{
  "num_hidden_layers": 23,
  "hidden_size": 96,
  "num_attention_heads": 3,
  "num_key_value_heads": 3,
  "head_dim": 32,
  "intermediate_size": 384,
  "vocab_size": 6610,
  "hidden_act": "gelu",
  "norm": "layernorm",
  "norm_place": "pre",
  "norm_eps": 1e-05,
  "positions": "learned",
  "qk_norm": false,
  "attn_scale": 0.177,
  "bias": "none",
  "tie_word_embeddings": true,
  "parallel_block": false,
  "init": "uniform",
  "init_std_qkv": 0.0658,
  "init_std_o": 0.0,
  "init_std_up": 0.0658,
  "init_std_down": 0.0,
  "optimizer": "muon_variant",
  "learning_rate": 0.0029,
  "lr_mult_qkv": 0.5,
  "lr_mult_o": 4.0,
  "lr_mult_down": 1.5,
  "beta1": 0.95,
  "lr_head": 0.0114,
  "max_grad_norm": 1.0,
  "warmup_steps": 200,
  "schedule": "wsd",
  "decay_fraction": 0.727,
  "decay_shape": "linear",
  "final_lr_fraction": 0.02,
  "batch_tokens": 32768,
  "max_seq_len": 512,
  "doc_mask": true,
  "train_tokens": 158700000,
  "max_steps": 4844,
  "dataset": "wikipedia_en"
}
Each number is 500 + 40 x the weight over its row's rms, rounded and kept within 0 to 999. Layers, rows and columns count from 0. Numbers have three digits each. The size before them is the row's rms in percent of the matrix's.

# v: layer 9 attention value, 96x96, rms 0.0613, rows 4-40, columns 0-95
# o: layer 9 attention output (transposed), 96x96, rms 0.381, rows 4-40, columns 0-95
# q: layer 9 attention query, 96x96, rms 0.0763, rows 32-63, columns 0-95
# k: layer 9 attention key, 96x96, rms 0.0723, rows 32-63, columns 0-95
v4 096:523459487480463564542561459473473494482467535494432528457454495472566504513485534501519509538524493543478553579452450383594478520483513492423479460496550453538517510523518558416547515497526502538528437510426465550526467507511480525453452518522458446485428506495559484508557538526537469468
o4 089:464580565516474497487456561496451556535595505524502476496503563461507492484567559565533526476544497480515452491473494505449412482551469531492550508474507479491436507428488502501471466508465487490460526467510522462523387469578512452452517531530511454531485449490590539454448567488507543484
v5 109:451507473447485482553520490504550527464512501564512503499543421558506503495511472454487515516466568438431543505487577502508559512530527544473445416548552470560494569536466466539471475548563576465450507522491443518490520508536477460521565490476511539480467442476517410529553487588521519461
o5 100:506490586502540517380499488475481457500482488447452470545485539512556508486467533510554506473571561493508460403523439518550549562529464489570540478456423479486527543425531489513571525484485503520522499493415548490476547456510516468440505518497518498482506587508448563446510510489472473502
v6 118:451523495491461508465488461499538412499569516528504458544544542489477468516395467481468478558535527486473478525595490515515435566523513529547521481565550561548501491484517493522501488496498504464484591480476499496497438530477506486442509456526542523502526366464493453455539477593449509538
o6 112:505525525504493522558516484471498455458556522492440520467439536602500523522491510460557478444524485512466456502501515496501548479415393492504514523416437435461467505473496505464515587472557521506474462551535464534482516437513455505510545478484475585487566569522436536524531491574551504487
v7 092:531399395463631508468478509458481473530538515469511473499525490467487527498606534478503507576484457529461516523601535499463467492486528502515500465464520465535533486496552527446570540476531486506580475499570464566458503507539459494511504532560484494484511490491489513527488440417496534493
o7 088:491483581528449508554478492509513571496495528504504536524479450520494479570512430448443566514524479482514441506494488581420514564521465513502518522545462515444459464484469545533512530475541460503451493582545490488455497442486524429515443439499522469497452538497616500530459512509551516406
v8 108:561486460511607492543525462560501478463469538423437495581490544466495549475523474518518527469444525553473531541521527569480485476524427469489562560420463466456526498440490554561511534517480452520521457612454513532421536496498518473515471542482479476494515512464510538509483571484510482494
o8 100:505407514448561515442504534457487493508451490570574466453510482537457441514501496536476530529466478458485527485449479489472516505536513491507448508518494560500467470548498465510471499487548513498467600452577490485512498520581487585505521544422568497569412455533497425465534521451513564502
v9 108:530456531473575578507540479437532547495435502465505518548479480479523512550492481472435433556475527520516456553490582513544499484487543451459534448476556418553560532470453523589485444474475511469543490490497561556478478471507538505562500483531488443495449531450459478519510523505453486405
o9 109:506492468534427446413518558502450489554561486473533468468472511532494534529502558540431545494517508504523468498428403504501523488581460513553490464519466531480478571513506470510544471488450511502558443487543483523509411483482469495481504549443563452408458544513529561492533482544520542563
v10 116:464443439460556554491517564549492542517499544459483522534593537473464512498497560505472505545532545455528471463485403454537516437504481579557527435478506491491530510568509475408458516476488535503501485512471458453544481491463496502593558448499578462498529530430524534457497477529465524506
o10 116:468588597592440466514490493455517435472542447490531465523404457500466502456517413470472453556486473524509542541469567519491495523517509512515506537509460536489553517500447480544463488512481505572453532475486533537468506469487505518425463558487502530538510538557492439486509520561536401495
v11 089:521550473469408428416530465507571428524473495468528471488543589446478490438454429507446560540474486524516533468510539553491485461482516514460516567459442515475465493478524445494525456533493569511534538545445481511518487438516544491563472555497544495463539552481529463496438458505482437497
o11 093:539392536534535540496448498493481484456515434494464486519461450469480562572497610525479410457477483463499495500558504492533548502524457493464519503484510545483511453480504530515514587444536479581506473497593404484521545532500462491497558487465537498583497448490448513473516529467492479523
v12 113:490497555437542553467524510484522482452446545545483472509538474516504490482501516488452510469504503463445545492496482450536496452549476513532474471437470437542456494493426382496489447481553571464503534506443470524527566458456438523493596568474489559486496488535494531430504473522406544451
o12 118:549545490509499460483510490504490485437558485543435502584515483517461495509483482453536505465485501554491478472507518536557460496454496502525545493514501554484538563457536508595520547516431463492407508480471576465526489533486541531390419492497464488506496520488455451476615461535569463450
v13 101:474472515445520513485510483472466474488527530546535515479483407503463487473506572491561518456458444499535477521532479462536421561477457536409492488559501541519474452572553497456548498444504480448447478486547451544553484552464485566540430475546418512514528461520592497521536492533555526479
o13 095:550587499481500478559499468524470582501510508439465522457524511474557479517514443443475522510603474579453555535542525468466488507514545449545532517496516476556486453477494553469442521495565446488537519485468542449437512379478489466430442470511498534539468497483486528501470581496493527493
v14 105:549438470552461445506518478482571489456481461431524509435483477474502476548462476507513570535488509433499528497489481557486567455470516507495462473569472561539497534559569560489513452476509472425508509549542539504459429503541551444477478520546475464566448519535534547442542508567521576518
o14 103:503521567544576576490437534560453497598446484577459508544517519453518480461541511535505533458483487517490502509477469477453479474429500483463501498526482458423512501452504510486459494550548500535575508467434506527524530465500449429509489448432465566518484513466501482591434510500520557568
v15 099:514522458545542500589516434477500521440544514548527505480499463439485458501497508525475523482475435472441507523524506498487470525503466507510411551457473441489465478555544443508492453481500442492509441505446547504552575524478535522489529420514503477456490431468508630495414566542524474546
o15 093:486564506470489460449507505446508475437476414518523487518583545491577489455462478497503474547443466496580499533495443508525477505491500466529484510506484475515508528517550615488497542500470467420544566466557542488562530510574498530556392443499457495461490488447506504525513555519487430481
v16 121:505432466553527487403513495508461562482480492512529492490480489533464447425494501460537501486483512478477524523527546450539508495547413514447503553456502467578509508447471486537473544504527539480406480558531503535425543512469605479581462488518457542515481537556518533573544474519524500427
o16 115:484496517468523483574544487481458460514533490437491463548586464461598569524526548507460530482465503595476484498455431465459527532454563532522490460535484550480524450567498484510537524456467456555561466476502488484553475531494458553452518553438563545468456481474477443492466494433475541487
v17 108:436513529516489563465470468529480634514415479516578525576601455471530507493480500565501484507443569518556435448524485557482485471483511513544519466561453525424512484482444483479488467530451474473479495428484525521534501482545493549488522529503507459504561504499517533492436516494485532562
o17 110:528527437511459480483484488532479453460452531499505551439469521546491484456471532490462426538547488538551585523471581456572512446523506547495437480524499537505567483462535534482554526481586494507491485504527562469513538481412477462553504516461500432516418577494458507503536537482495429441
v18 107:522546435400470508511540471522492480493549512512576485540510476462512522553503480515426424531440457502521502529525469465504481512499544518479503503487441430523476539483559509455598477456470480492606454496517524465577510523537522527527529528430548504454503516486549531452428485454467448418
o18 108:539542523544476497508489498515504491463528510465481523496505480504424489463478517480500463493541508476529485563526475543483509542547425494575483487539538518461508538512442497494384551495455531452475507544550531421498570489541470497473398441596509461492489482384496500522514523474563517593
v19 101:450565537492524447459502541501517515504445489420595436538512625505566519437454474525495479472502508497544500459505493552529468458477514507526546528530477460462467473501446521505491540520571512535442436471458474500466440458552473498514431566492506521513595488493492485496482522451475555574
o19 101:526424485520499495498486552531524484554513574612476549474464435532454566516513528468494459574478467482459464444511566456494503471428423509432459506547578523510510447485507460508442482515539507491441525533468556576464546524470551528491480463467517487468461475549510512489567529498538495445
v20 097:483498486475489469474534487427527552484530453464522436473475520486549487525521467439519551477511461562504469464468461511540545555469505428416521577537476566491510525487507463480448508511522541471421446447482485528546521503518566498498398410579415515518502547465490478504583512461499489499
o20 098:460490456488521500562519461557430513546595475486523543483493509468477534501540593528474529488514555476501542486469510468514531484479503439445439467448485517561465485582497578452516433477454493558557458526520472513500488487513553440486488547473482519490528476561521516474408594428470464479
v21 104:412492452465515477496482445512526528482495506425558531478506563501443447402612524473539495446497459491505474489593474456471431483492521532472526489493528489492487502545497489536491511499522550563487498494456518468474413499456474475527454524430535511514482432457571439559492564511520569508
o21 093:509511521483560467481511543547490469498451533455494474458493449510484571594432461489465483566506502554565566361395532503456557499501473495493549521474462491470476423472495530443505474526492454509496530502560543492462501516478518497491550484518526489600479568500566509463475498522491490516
v22 102:552501485501541473531530516555476483467456462519553549482478530476481525501533481545422476507536536521528471498470539540499465498533518441510476460467446453500454497551492520466461542588518523569433462587499522596498432484469531575433487516515538515526428555541451495534478597558459499470
o22 103:504498428484437535404406558509504469509508431490561510541497510521494489527478501519429437504516480538519457450470520496484535530589478481482504440499602551513545505415508479542503459548510470511472486496488511523525512557536512533483553575481494519449476467470492557505388533485561540502
v23 126:489530510508430450511534506491570481446509499521404500534533512474496449477451493479494503528450449494563514499476534500546479503528489448475522541455531536547463552482535523616522517498488510416420577558438566509488570476512440481461466527520517460490501521486492466584597535540490515524
o23 123:498498452481565510460503440473385535485585463524482461513542522573551504548501535544581508459469479469427526518506486458459548439462504499466450549464400525523501459469526517450481565498478557550486477436549496505496547466516510570467547480470557452520559508488484531490526478471523535514
v24 096:587488476468516467549563501484529512517482507539511574523450499541517533463424462549488486500476526556528472461399571585492467474541551492432495555433483468500486446491449459515520493520521492434488546473437583492441527507483500452416475546500504456481422509556502472466479480540478499504
o24 091:544479415417534550416475502548465468500449543548526482515531455501550429505547519455497480454446486456553488472610487475465591506490456534490487523532528462578476579483458490517474517522507479479506476482514495532532518481479457552479532585468555466505492434498453528481546483492526491575
v25 101:511534461489453479526504492543502441521537508543495526536486510517442525491450523507511439431469483430473572493433539547495567557578495470480493472523489496506523568518495529533441447555462472508417515482551500472536548648569443421449500499486492525466523511507493528463461467534537528510
o25 097:498530547493528474481535436481496463514448530469460514550501584541506464512474464541530449494523528421492484486532466475509491530442533468516441494449429465590501514539504534493470502512526546434476565542405502437486545497549539568540511506518538448524507493426409560576494452486498497556
v26 118:487477551495464485533487541544457489529523566523464537460515513518510491477499506469525502480496528459547451462507448551535434581535523487543448479533497461533467496430597548559459548446477486504533562411461543488584451463478522531437411538487525455518571508415539481481485501533487483521
o26 114:527512515516424464539434505428491533491500475488508515435528494555515499521429534484535478588528436466467558520505600458518502531467449485399520511457527493497506508496374541472502445556482540472457489537537452509512530451508452465493584488523478497545509539489480523553527518548530556470
v27 115:495479512515491481502499537459417491460510452579568526469491509474491559587471521564485470441557425468521495552483526507507477546534531405483522536504461495494456414544516530466491504464519497495491530487456497479491547552557520544546521427552428491475395494499469567477448462512464561498
o27 106:523561340486470494496508497521508465486499478468477522499593475493561467499527497500512501506456469557498480512545495533512441477484452450529488518556498467576529592523494564434559419505527471466554489499492514520504444531513522535495416486515499486467570430484495473546458529484487477580
v28 107:474519491445482531424479512536522482526566569534491464376483560564545481460418540529504462466450514470504497484557437467521527478543492475532484433510512526513539430494536565576493476535524525509555491460431485481521520522454493472503482521466556529488524526477598431469513455527528538465
o28 108:535531588597489460584503487429526547489459512505444505568523446551498501505479469459535527526463499517483534434496567504435456519427468512495453551491535452511479530480487429480504509492416466477463483482523513481478500523491504448455556546506535547575547440545426570474464528507517533525
v29 092:501490528524444497489505526450528420527409476514500533536529495495547461533486471533485505467417482556510472415568511500538587566513512502487488491531555504525497573408485535585462441473493445509447476489451474518506548498530488558447453486486469484462519566476556427444521532500555528499
o29 096:562496513523457477594521454494453473507488497542430525494553484543463604477498542523497490523501562442465524502477539513514487417451506487449473461502492461532520526505558474472529583503446465569465513542450484542453520471488478547507529534418515450526517485502486590467496494444411578489
v30 100:507466505508585449524540522448482536509544524493501490474510452494441534428458536486560537577526512516461483537510484438485486558481441468523404533451492501558560490521454514459472485416499519481483458538443459494475440480531513483445471509471482514451558519565429512481583478535584553470
o30 098:521499610487503532548515541530503483464520471569543424493536546452524478550603568461491492489446493534519563460436431537473532488561567434446523535564522497510439484447454432473499511447490505441441510532433524549481454444497487513516473476491523547518470507485506473515536498510463510482
v31 102:531574426459483414564421446453482518512452487567513540510473493570519474477592563487483497510480476468517495507529440500481489490473459485488502533562509527499509526518492390481515510504482498549501465519524496490447515506487528563544481534374471523438521482479596484513513550444521452490
o31 103:515426545497532554438558501549489503517433446440451528494526451398459581516442502514530533537533481545518465482502542529479522490561553498498474516458472472462489489529532556466500553496467475470513439453442534383517580509532469496491456515575479460532494535521493568474500551496485534476
q32 087:514420537445512505484590466500491408545500495467518452524504545456514521408514525524494452446485550458537519616526511511471526499501590457504479485510521514398504460501544537527454547469469522464565478465502496494533537548482477454528479453501447497522416463566549469464507481528463508513
k32 093:463543608481529467526520497529383508455483519506453480500485453470531470487497439475529529475520515466425556534546514565456488444492529454542552544456483507547497564530509474537511513506494475552487529523501523518472511564454472511508514469505533564521447462504445451563561390439538546531
q33 090:524497421461532496508493479498545510510480555511482452458523538454457542535505501528506452458475499565534460479397542498500556544564512533517597544460490523430479528475506555475494520494470527508527491394565495437570509581551437521517547507501513502502463437495524487571474411490510489482
k33 091:476489516477503442481479547496561465460467545532457541490471552506461579518559523483476487422485431504510546542528473450529435489588488562453503539409514539506487446474495576553493457495522437536519554537504466469511501562541526467467570527515493507489527499457546418465493551472474463577
q34 078:466409511535551426449440549395494501503556482484547525488429472511549515497491532558452456529521503582493468483373513509474510585484483514465459484527476519438468476564498552521477485511490497578502482473547477469535508482523488472506476413510531541538468560520505460463505526532474464504
k34 080:421519541420534482492513493564451461493495510471511491472487440527532536498500492579521507454501414447526522557497505487493470449467471526482510507556509436486553495513568499484471528466475533527535483519572446486537561550543467529563503526482414477429431541487437543434560557563539529496
q35 084:481516531465530541500513528563421476522434460460449448482485515496525461561455474540508562584536527482508491456510471487508510494461467520487416526572438569470439526469506447501597482518472494533452424561474415466457467537501492557522541513496494438595498504521494547499500504502537541489
k35 090:523528519567516500526480506497485493541468449454424461521447491514424435576568549540458525523516481516528477460428488576493502539490515529536428507531439490526516458408508489502556514496583590458515459469489514533491467549500489471465513424499523538568496523476579529498476517512588503503
q36 082:478601578501571386496498519475483536484528535435508482458533516495523467468533484445568422447459447535520486541468512499487487463459438504488466540448509507495502511502550511509453584509486475499565482520555453485478528452509491451566486522439479545509551449558493482468533600521503528513
k36 081:529451524463488509442495480561439483510507444493570499504500464438568470476503448465485491556470506445550540569511518488486540503509498457535498522546546562469488464483514481551468427520540500549556475460486572582469588525459542411480452472528499522503545524530465522416475549492485503588
q37 075:472504526456560533512546470518469428488506509480494555444477556534468486543455477494480498400508494526529414427550517484483550469475543517511444480506571533473552466567521468487536482505568478547509462515513502440480572563477572499464486489548406496473585421489479506438515500472521494528
k37 077:544428482514559520545545440466540429551464467455441604520494517510532470579492426510538516498429493511520479525471461484499507514523489472546527512509426509549408465506537498534539517448537458486490478512490458460496528558524620468580478490492490543539489542530464550483506488495474509563
q38 085:482520532447461553501411486505528457489440452497486484466476559486451465438538476499441467584510496538519462478498440407522466462415514454510457486537485495484517527504512518477523425551601455433527503512547567507462516504543475508516425425513525419492528504482538522509495486492500544568
k38 083:522496491578445508564453585484493514549524549519514492493467520464508538521489545464557467489472532457518485516424525507439549519485507528471497578493500481494490464401528540485544454492543471444509466475545477442602531415517475571479552459433518500523504493439494451465452464550442484542
q39 080:416545474475442452540513568483412514554492532574488471535488463541524489495525464458483565549511435504520474501496534525460445519588531589457550462500550538513476524558477582529476477536468455489451532483547523513484483463502511452540520539568479509445438452493509479539412517518485478512
k39 093:447542567501494553446492557486596490508471487493480571494511489498512508542540475524497459534512443390493455475492497501473472518549435472449482504470486466491554536518509437582523499477437466403483529446499485470533419495573561460500464509437483530546545468447540554474461484459505535508
q40 085:496488435522510516501556556545491551501470557548500522528441591456511444455587509552496485441454509567486501462442435512515548510518477512514487490442537494502535417513486569516523466423521568436503479531470486519546479496472509439486572486489476487513473496438475505596421487552528489516
k40 093:487470494506553471491548537511542469554397542483511422527518411574500494505481488534512548524463480497549496513501420551456477534614440506459499564475493509432498502536456517502532560554518490479539519442544480543562495502528484441490492477542487506415565491509521483587541496472498463490
q41 087:515493513436457506555489498484484571505449528541492468455527526438485485446482530447548485511524436586488555516508489472518504478551486537521525510471572485507472549459513434418449523461410440491468504502495599509486488445589530523455544509572473504478542408452518473501479470538530528473
k41 090:522521458454401485427488532458518471515472494474540512505532486475556608495551510471478473441505537495445513497524539520544505504597449533514502465474529487510458458541502534489543481492549493460565612462433508507539497448491513506548498434510562473525495537460586513445498520424559491484
q42 077:512445559570498508563521468526507472458413529502424479515454496491526571472514529478536496546512518434528492501536534391486492538472506455588485494537497539470494545483538519512543578560505440526579523512529557552516505481491489490522478454521523598472520467467456453525511482415503523439
k42 085:483462511441437539503499433489437537437481533495500522478494529469488548396588536547523488557549509485473467536497478552503544439489569567498521460472567454502510543491469559535492442436538534543471458579453566434529503465464490511492476560558528477521474499558480480480481436518497519509
q43 085:512502460558448516514536448515507478493512516495585519477574540458517465442522549450487512483508576515502532528554484514567485498471517470468559484412495515511473537511547542474510459467444500528522506436447444456486455492394477522560538519536494441515525469510489557516538515482623413512
k43 098:495513532488524560532477495546455499421523489487486462516526519494444493531502515474501548485425560515404540473533520440538507529573558538525520479502497576476501505487568491520577535499454460536450452427521514521466524597494485517494557501450529447564497552533527468453486481491432404451
q44 083:490523606537566507527518470494575531477516463432509551533474498458441540451460463512513466462500518562522532512464512503508474526521504567484528502498457495514582524541524523552501545498446555480506552438493541474471511445465511525518472465516527469599402557528456449544501517491463389495
k44 100:502481517504461489479486465492451468440498516455489570475550484499476546448461491466540499533544492492458526584535526469488463527497534484528527494457529495449546485527601530478413525478636526534456473524481476509504542488527506486496550530569489484432534545432457567475488530511542447393
q45 089:490417466548528517492485518435538534506486444566536399481466513509454443594480495490448453523523529487498454456515537521546525547464538456478546511460466457487508529480462490492476443549590541493475478500581481429533478447592528484486564514456512481538553472509494538436467505527517536452
k45 094:485480424548546499476499541442549581522476495501480474511477472496566578502487538598488497448460477523500566476536545530469444591504444543453478507568484532514451487511505551491451495470484527488586465558510447490512482422493465453536549554441482514481477478570487485524515547523420506497
q46 086:577478404450466468466553520544533574594484511478531550550496442542523475534461507458430535524565477490449515480499501474514524512505446475473442534461484470518460509523470487522503489477456515449522475532530469518506536524427480494597444530473461432514497503461462528517554471549484584580
k46 090:533482507548490494539440505469466509478483469606428474503464524503534508563490505526445505506507538584518455445543537418493531462420461469497498497516440499466485500508513438503579551487403559496505522456505501544449498583542510559532425447421482519503562522485469455526513467506518522502
q47 080:479554485507438418427479580473545520502485557549480509477496554503516491500503418468552460465473454538493532594469572530480513504524448465518470458497518486531517476434556505529479440553556539554499514533478460516443465514523537479496413462541449521433486514506518547509497468446475483599
k47 090:504419561480503482589522465508490591517510503496538515563478545472449554445539458420465477478520508487509517547540502520560480493484470436527513507472571554479437509467476441426571525488442491584524495454496492522589578538529484453512497488459490591511509474479470491471482513547506478494
q48 083:560594480468395527516441448502490475431504485476524508536514521433501468509488523505451512511491543540525520479582492527479558496442525434488466488528520539614512574515475433491529471520455524447533496508454508476480506529466527462493422427554469457552557566477499499568461523488509495502
k48 089:561509547570500505498476494514532525501500506589489420613456514528455551489547502464533446511462509481437527468486495473517490564506574479547498541525501522592524498542421479449518454523558528498445505473479444514496556472523513591488488490470458474494556517441474520539513477485447458417
q49 077:487508434545510512526531491604487529486423592397391498533530480472510445488503462491487461548520595502505523478532451569500552410501528385530537536526463485519496466502518480518466514482512534457532517478428519442461520550469465502529484506454522513482499496489496501523525524506565503499
k49 088:506517492513529480458516593527531506436529538572536452519454517510482548574464524467421503471421509529496448470486509492479571472502518517471539508469502557586489488453489482503522571510529500517449474468495412520425434513506459526409436530539503571489500475440498479527481513438443487558
q50 096:491453442444539504483470470539486532532523530541503501517477473479552437552523471485510581457579504419501521539611516417473490508418493537532495520581486502468492521503469477547522441516464545566499492461419538534458572526437513454510445487498518452485534506441503510538476539470493526562
k50 111:545492489577454530586469451517525546494476448414528489552442500528453478508464540525464582590514508442513435519440544485535505531457510455503475456498414534545498492507419505519568521500424500487478507499519513541517491496570489513501480508431507549521504501492528498507542447499535594436
q51 088:478442476564525424517550549529554515486415484472509524494535529445536499420472497548493442447496508515520520488484442498460451505566550489463501497437503457502504473537469528600476519515469541510561545543547444458530444470484499572483531451523503571483434454493490446519590440509518523481
k51 092:451506532430498460463500588510440465558461542513495511494518535465528564454538436504542500494475528562489523507500508479415497441550498533486512436442549501518510490501515513461501512429524524552532557514458482513457514608482453490530536624485474464449512512467537548581456478451466497512
q52 096:520636545566504480499445510541406534521514546500468494521452418512508516487490580491448525456544453534450487515522479530488464547509555498466499532524528504494498446494536535534477423548563507538505532521457454437519486536454493471451578531442494477515454502456446457471442509541504479555
k52 103:441448567548475477427547549512549472555535513492521518554525492540522482526511448566455513466553477464548463495483408478428483579475501435512490471541534556494525495487561474541455547506508563525458509560487420526494494469472490526482533548498448469419493569559480562486526531519477543485
q53 087:579466459507495554552465495516509553458490472513439394593448429487453490502506525419492487503515609475562420452513512517544496519519462491548516505518498477524474504507535445543549490509516498457504465446528489513463475469546455586490476511516506528549487487580509489456537445508555524439
k53 092:497533522553484498432501513475475536463547573497494435500485472515506517519522556483420458437475514497502453474556537564467500457482598568477530446545478454478516502490544513473465440502600508466542465570520549421526454510489534478479469469504442493438495501547566489509533508581427488476
q54 098:518485526573530436529546500451398549511552548496460487494420507444483540506480516512590518446475460539491492532482515551443479446533472525452515497519434508483546452537500573510467520531595503530576535440486516485522430494523443534494544481521529483452489513575528499457513532544430525512
k54 104:435517509461435526491565494481522534511507473487541560495518464514541518529519428473447474538496426514503551564538433482481497482470513504472465510536529527449568484445578545491431549452474515513531508491487551538495519454443490440416563474522455591417445531532510533451533473542512444511
q55 107:533461492497433574558521521550487489501463489414507484573506531463467451484522480498542541584517483567517517456557500426554520483499501465487473542512478509512470539504538466525561498523386470481484425483465475572456523578514513474505483508487555553489480431482482504588470419529538524496
k55 111:524486484564483519529485561537497552487480484576484435555453499512481462481531567514410547493518495467551407428513530488539492490545523474496483504489442461541442481476450543518590465538630482465506539491460449434502456510515501527504514440492497473570549538443518473502443468488513490511
q56 084:453516461488512493450467526514499596454487531566472499493480525569440536406558551469483445487455548530490600506525533506563541477513517560450513509518494508539438503481482577503555484470526487487463513525593585498507473511467515567526477490487457497492514478531449473393488535477453476475
k56 101:525533503552486464499474416438486450452481552535503519494471468489505545486476441522556455437504560480499522516492534520485537456500534504468455524456505491518576513521534544451453615519521493542496499540573545477589534423466523431439494498475545456529554514529504491466511594426497470470
q57 099:483498614551502478529502522466518491483507515431479531552487453471445525414506537460501445551475517484579535447517512514446494516530506481492424514604523506440445429517540487488445492451521554446551516508508559434493518528452478529521478475510453539523425410501458524466505517495518443502
k57 102:515499547421449465454515511481423491397555484533463545477578445467547535538459462447510503475505482577449433475503431562513523409451490486504472531527550535550540514468583513472468543536579452522496481546520485484524479512484478532516443501500532452483506522486453556511489481455520537527
q58 082:540508502426530496477461490471479473423527479535543427495516500530528470451481509558518539568535481435486507512456510494503436479492486526550452473551391468483478560476576492490527499554499523518557517471554541463538452527508470490473467443451545471581419446539570478554528506550547456525
k58 082:420513487512460467530474553488443481473464477518509432436469450439506457521542528479567486532534483514474516517545501560475469549522602473505473477523549500441559494452529491552473453520564419497540496541468538487524534480608452591484516551490530480513481528452505448425526509489463492462
q59 088:479479486490509490399561463488581538487522473475489528448542531478567535508532513486530511496586473485460432559526526526519509503558415577453519477493499467505492545521532441453454608468521545489507522553445487459588510494512489484498492506479566538479484495511452517440546457442473448556
k59 094:455452496498542500511552420534429492497468482482477522431505557541475545551519465433465543511514538470462528494557559497574605513507489516505544461529570468474482437519483521486511418520514501491499504527448512535424540419457516483501459515432522534513551423533484477480492492449592482524
q60 104:507525419506489542495515494475537532550535532501448453479456580603488417509463570539524551508496531497488474477503519476493499533527448511443491501485456457450477521491429489519572472501466520473435421518486558499500511541505563419542517586503510465482521524478554525562414547491523550540
k60 115:508450424574491486511551475521533505541437483523426397569492543585512504518509575539481512566488440499522463422518552483526459539504510459428440547548487488522494510517410474511495554512423511461527541507509538487541486531548547477461529425477474539530484443527491522464502479487495497517
q61 101:560487543519501486483499517495548474370602456467515491589489546530460465404521458492563475484514498470522528465555549500518549508494505513504506586466496518501481477498526516518513506495577504491504461504474513460472554515527476558525505467508505450565421526456530475426438407520529468457
k61 108:478525561524509434503513494442441525458483509533507485576466452505471492531461483439459491505480568578485505513495494562482547469451534495489615547453517472555522543551515567515428458536556525466536467496475425439491463515458478506526543509441575509478498550514480497494504579540471420492
q62 107:493467502530501549476477550572552470460404431469456462548485521464454497465511494548501495528491532445528510426539546530504591540471519502525465510570520516544468480503507428508549511511449472466514483508456521530426587473484505508584468467462493509528510415513493570505534407495503544447
k62 099:450537508543556515474431442501452470467465520498489477533492540472460447536530489516460495483464535548534458448492487616526517448442500515492543511491526525604523490532490608485559469507600522500471484501522410458510482522495538547435507500527506460522571473451484501544428490474514551505
q63 080:505480541515437464541523452416605475521482547481457467540448484499545478561482516493469532500566481470568460462464510488521457464574529526499454539527519496478534526472538529508555511496466477416485569505490494426486451504516501473520463460533462570559523539453490589456396524476522525500
k63 087:559510513504454511524486535532411458509459477487415535568549438552490632484450562450531494560551548473519523443546455487543507488494489459533528561521497474478526515502516526509492536495462497465502449589445487457471473520529513492486508528466457579549483489503438494491461521504467447420
v32 088:488537430463514507496584481491465487485455523509474463551462568504500532442447456519534578528455550480512499488605442493547515492471462568590517539538463544481533563501466490426496444468502477462496491494504556497552469479534470434474541540468555493500548446412489526476513541507477560540
o32 090:539456508423531492454510505526466435565507542521491531480512536480519526452493506500468486465462458496510560553509547456448534506568527515507491451438506494458521389487547554520510525445606486581550542516495507492482605543505552488521525489490453433506421531467493489477491526463489432447
v33 088:521509565533537519550568517478460484489539514542443475506404471525547515487558452506514540522463515507552435498502501529423443488468469524477517580531447514373504437448480445526556467493536451519460473517503447538471507492414459525498503536496512579506520449461493474425485536502516532518
o33 080:556547441517427477439470527487483462515441573533462510475483545511421520440508571515582489491507452484472513532565568469535490466524411542538458456404527515518503483469482526473517443457508555516474491569493454505522553511516506479474535554512484464450532491466475542582500475475560488552
v34 098:426502578431496539493453560503511525498442478474528504589505485494575452582494531523534507480423493463494450471564495528508514475424456560514545510559539545453495462518416532513505540451499496518455492513507510523565453478447453572582515476491523482543513462482497485452486523452476571522
o34 092:585536436541465490533534503572491486525541548559485498472430471500424520468467551438364516511551514522482553559454511519484509488562495561481518496467493451517513507491571454474491454472558490525512464476391496491483512457455453496510528531501475506457453533544525519490445541559524495542
v35 074:549573536493498509553504379454558514505482475495546504453419501516488468482520450493556545407454507528467526455543401487537465514456532534474437511475510504482520473525442436466511455489542487505511551521490590514581537466512442556463486521452527498447517472529525536465483500546484498543
o35 076:524453419501571487465525505556430507551449508438537528499570499448528497545414514564423511533540545430509500520516499472491464521535536457485443438476499492543478462511526519478500488486525562536504524490505444460528466554440510487512567504509523395571503525436467492578551482499519513457
v36 081:443547486486409532537448509445415511504433471476508457471501499473466469478522517468502491474543485477459487450491519505487536456470471560505527433455492563503564579560466508492410514503517561484404534441458449505492456528507430451456540454505477520529436502571493478496478476441538549500
o36 085:519514528453434443534530509489448411466523496494511544484495415503467552498517486470481532543476421536558528512465565514448602519454468554546501488497495479472458527575450578484508527500399465494477483533541561513497542491504511447502435510513472503490462523512563473481576514583482488463
v37 089:523492501445512543525545453503484449537562555469438491518448471502507562497405427450519564512515506481467533531506535566500450524508490483557469461540473433500519477379497547497508474521547537516536482558513476488493569497556558469422457517525465532530551530479448404470487522526498463498
o37 080:491450539501510487467513505476485557519512508552516461463544555548501481498525591564559512473472471506506498464523420425518497517588471488422507526453483560456508458539432499483483528456420459524564528481600418489506479529552510524457530525443528489510468477446538439503538495466470508571
v38 097:540465540480558507490507555484473519459479540520402474546419468527491478500483474464538515473470505453582495458503495537493469502430424519542530534494545459498529580519451518436524463559457489498479497603530538545530482503449491472477404490514478442516591499486471543461553529492567500470
o38 088:481509473480503557590527500541492528558511547539555489455498587438493473409530527489538533445455476553507537540562514465496432498583530509494513475492579454501456481513497484517454522412528489491479529462424462506530498475507468444526540540537487545509435502430471444519417492516460496546
v39 065:459537512500516518473506534490427548478501450535481483476570484503435492519457490531469533510537521532429574492528423451507492532588533483536409473480403583523500509463518492451465497513487477480478562479483527482553524529526515556443462513592460540479480514480447484460588477528453549457
o39 064:508457539454559508483465448494484478495488537549525474571433437468557500503561507489405446491466510472548441483488535520509549539442530527472522458530551483532498462508419433565527494549507419562531544500515490588499512494499550479524524468437562514577515440517526500463486517442507461458
v40 102:503578482523473543530477472596511428503570524557513526465533459479497534496502598539515421487519472525495577466451493452479509457567464496488473465435468480538527543457486497524478510513489477550509518406464465524523529549475500471422530491477494585458527509603523490479490496503542473570
o40 096:475474516510498448445499534467604586532482476476480496509518506546501541490449430501469506563506523485580453453494544476458494517531501495508470519536496501519418504532470503538526514539458557382501514550572557436470514502540548489554417425476521467495458458475547508533537486513471529427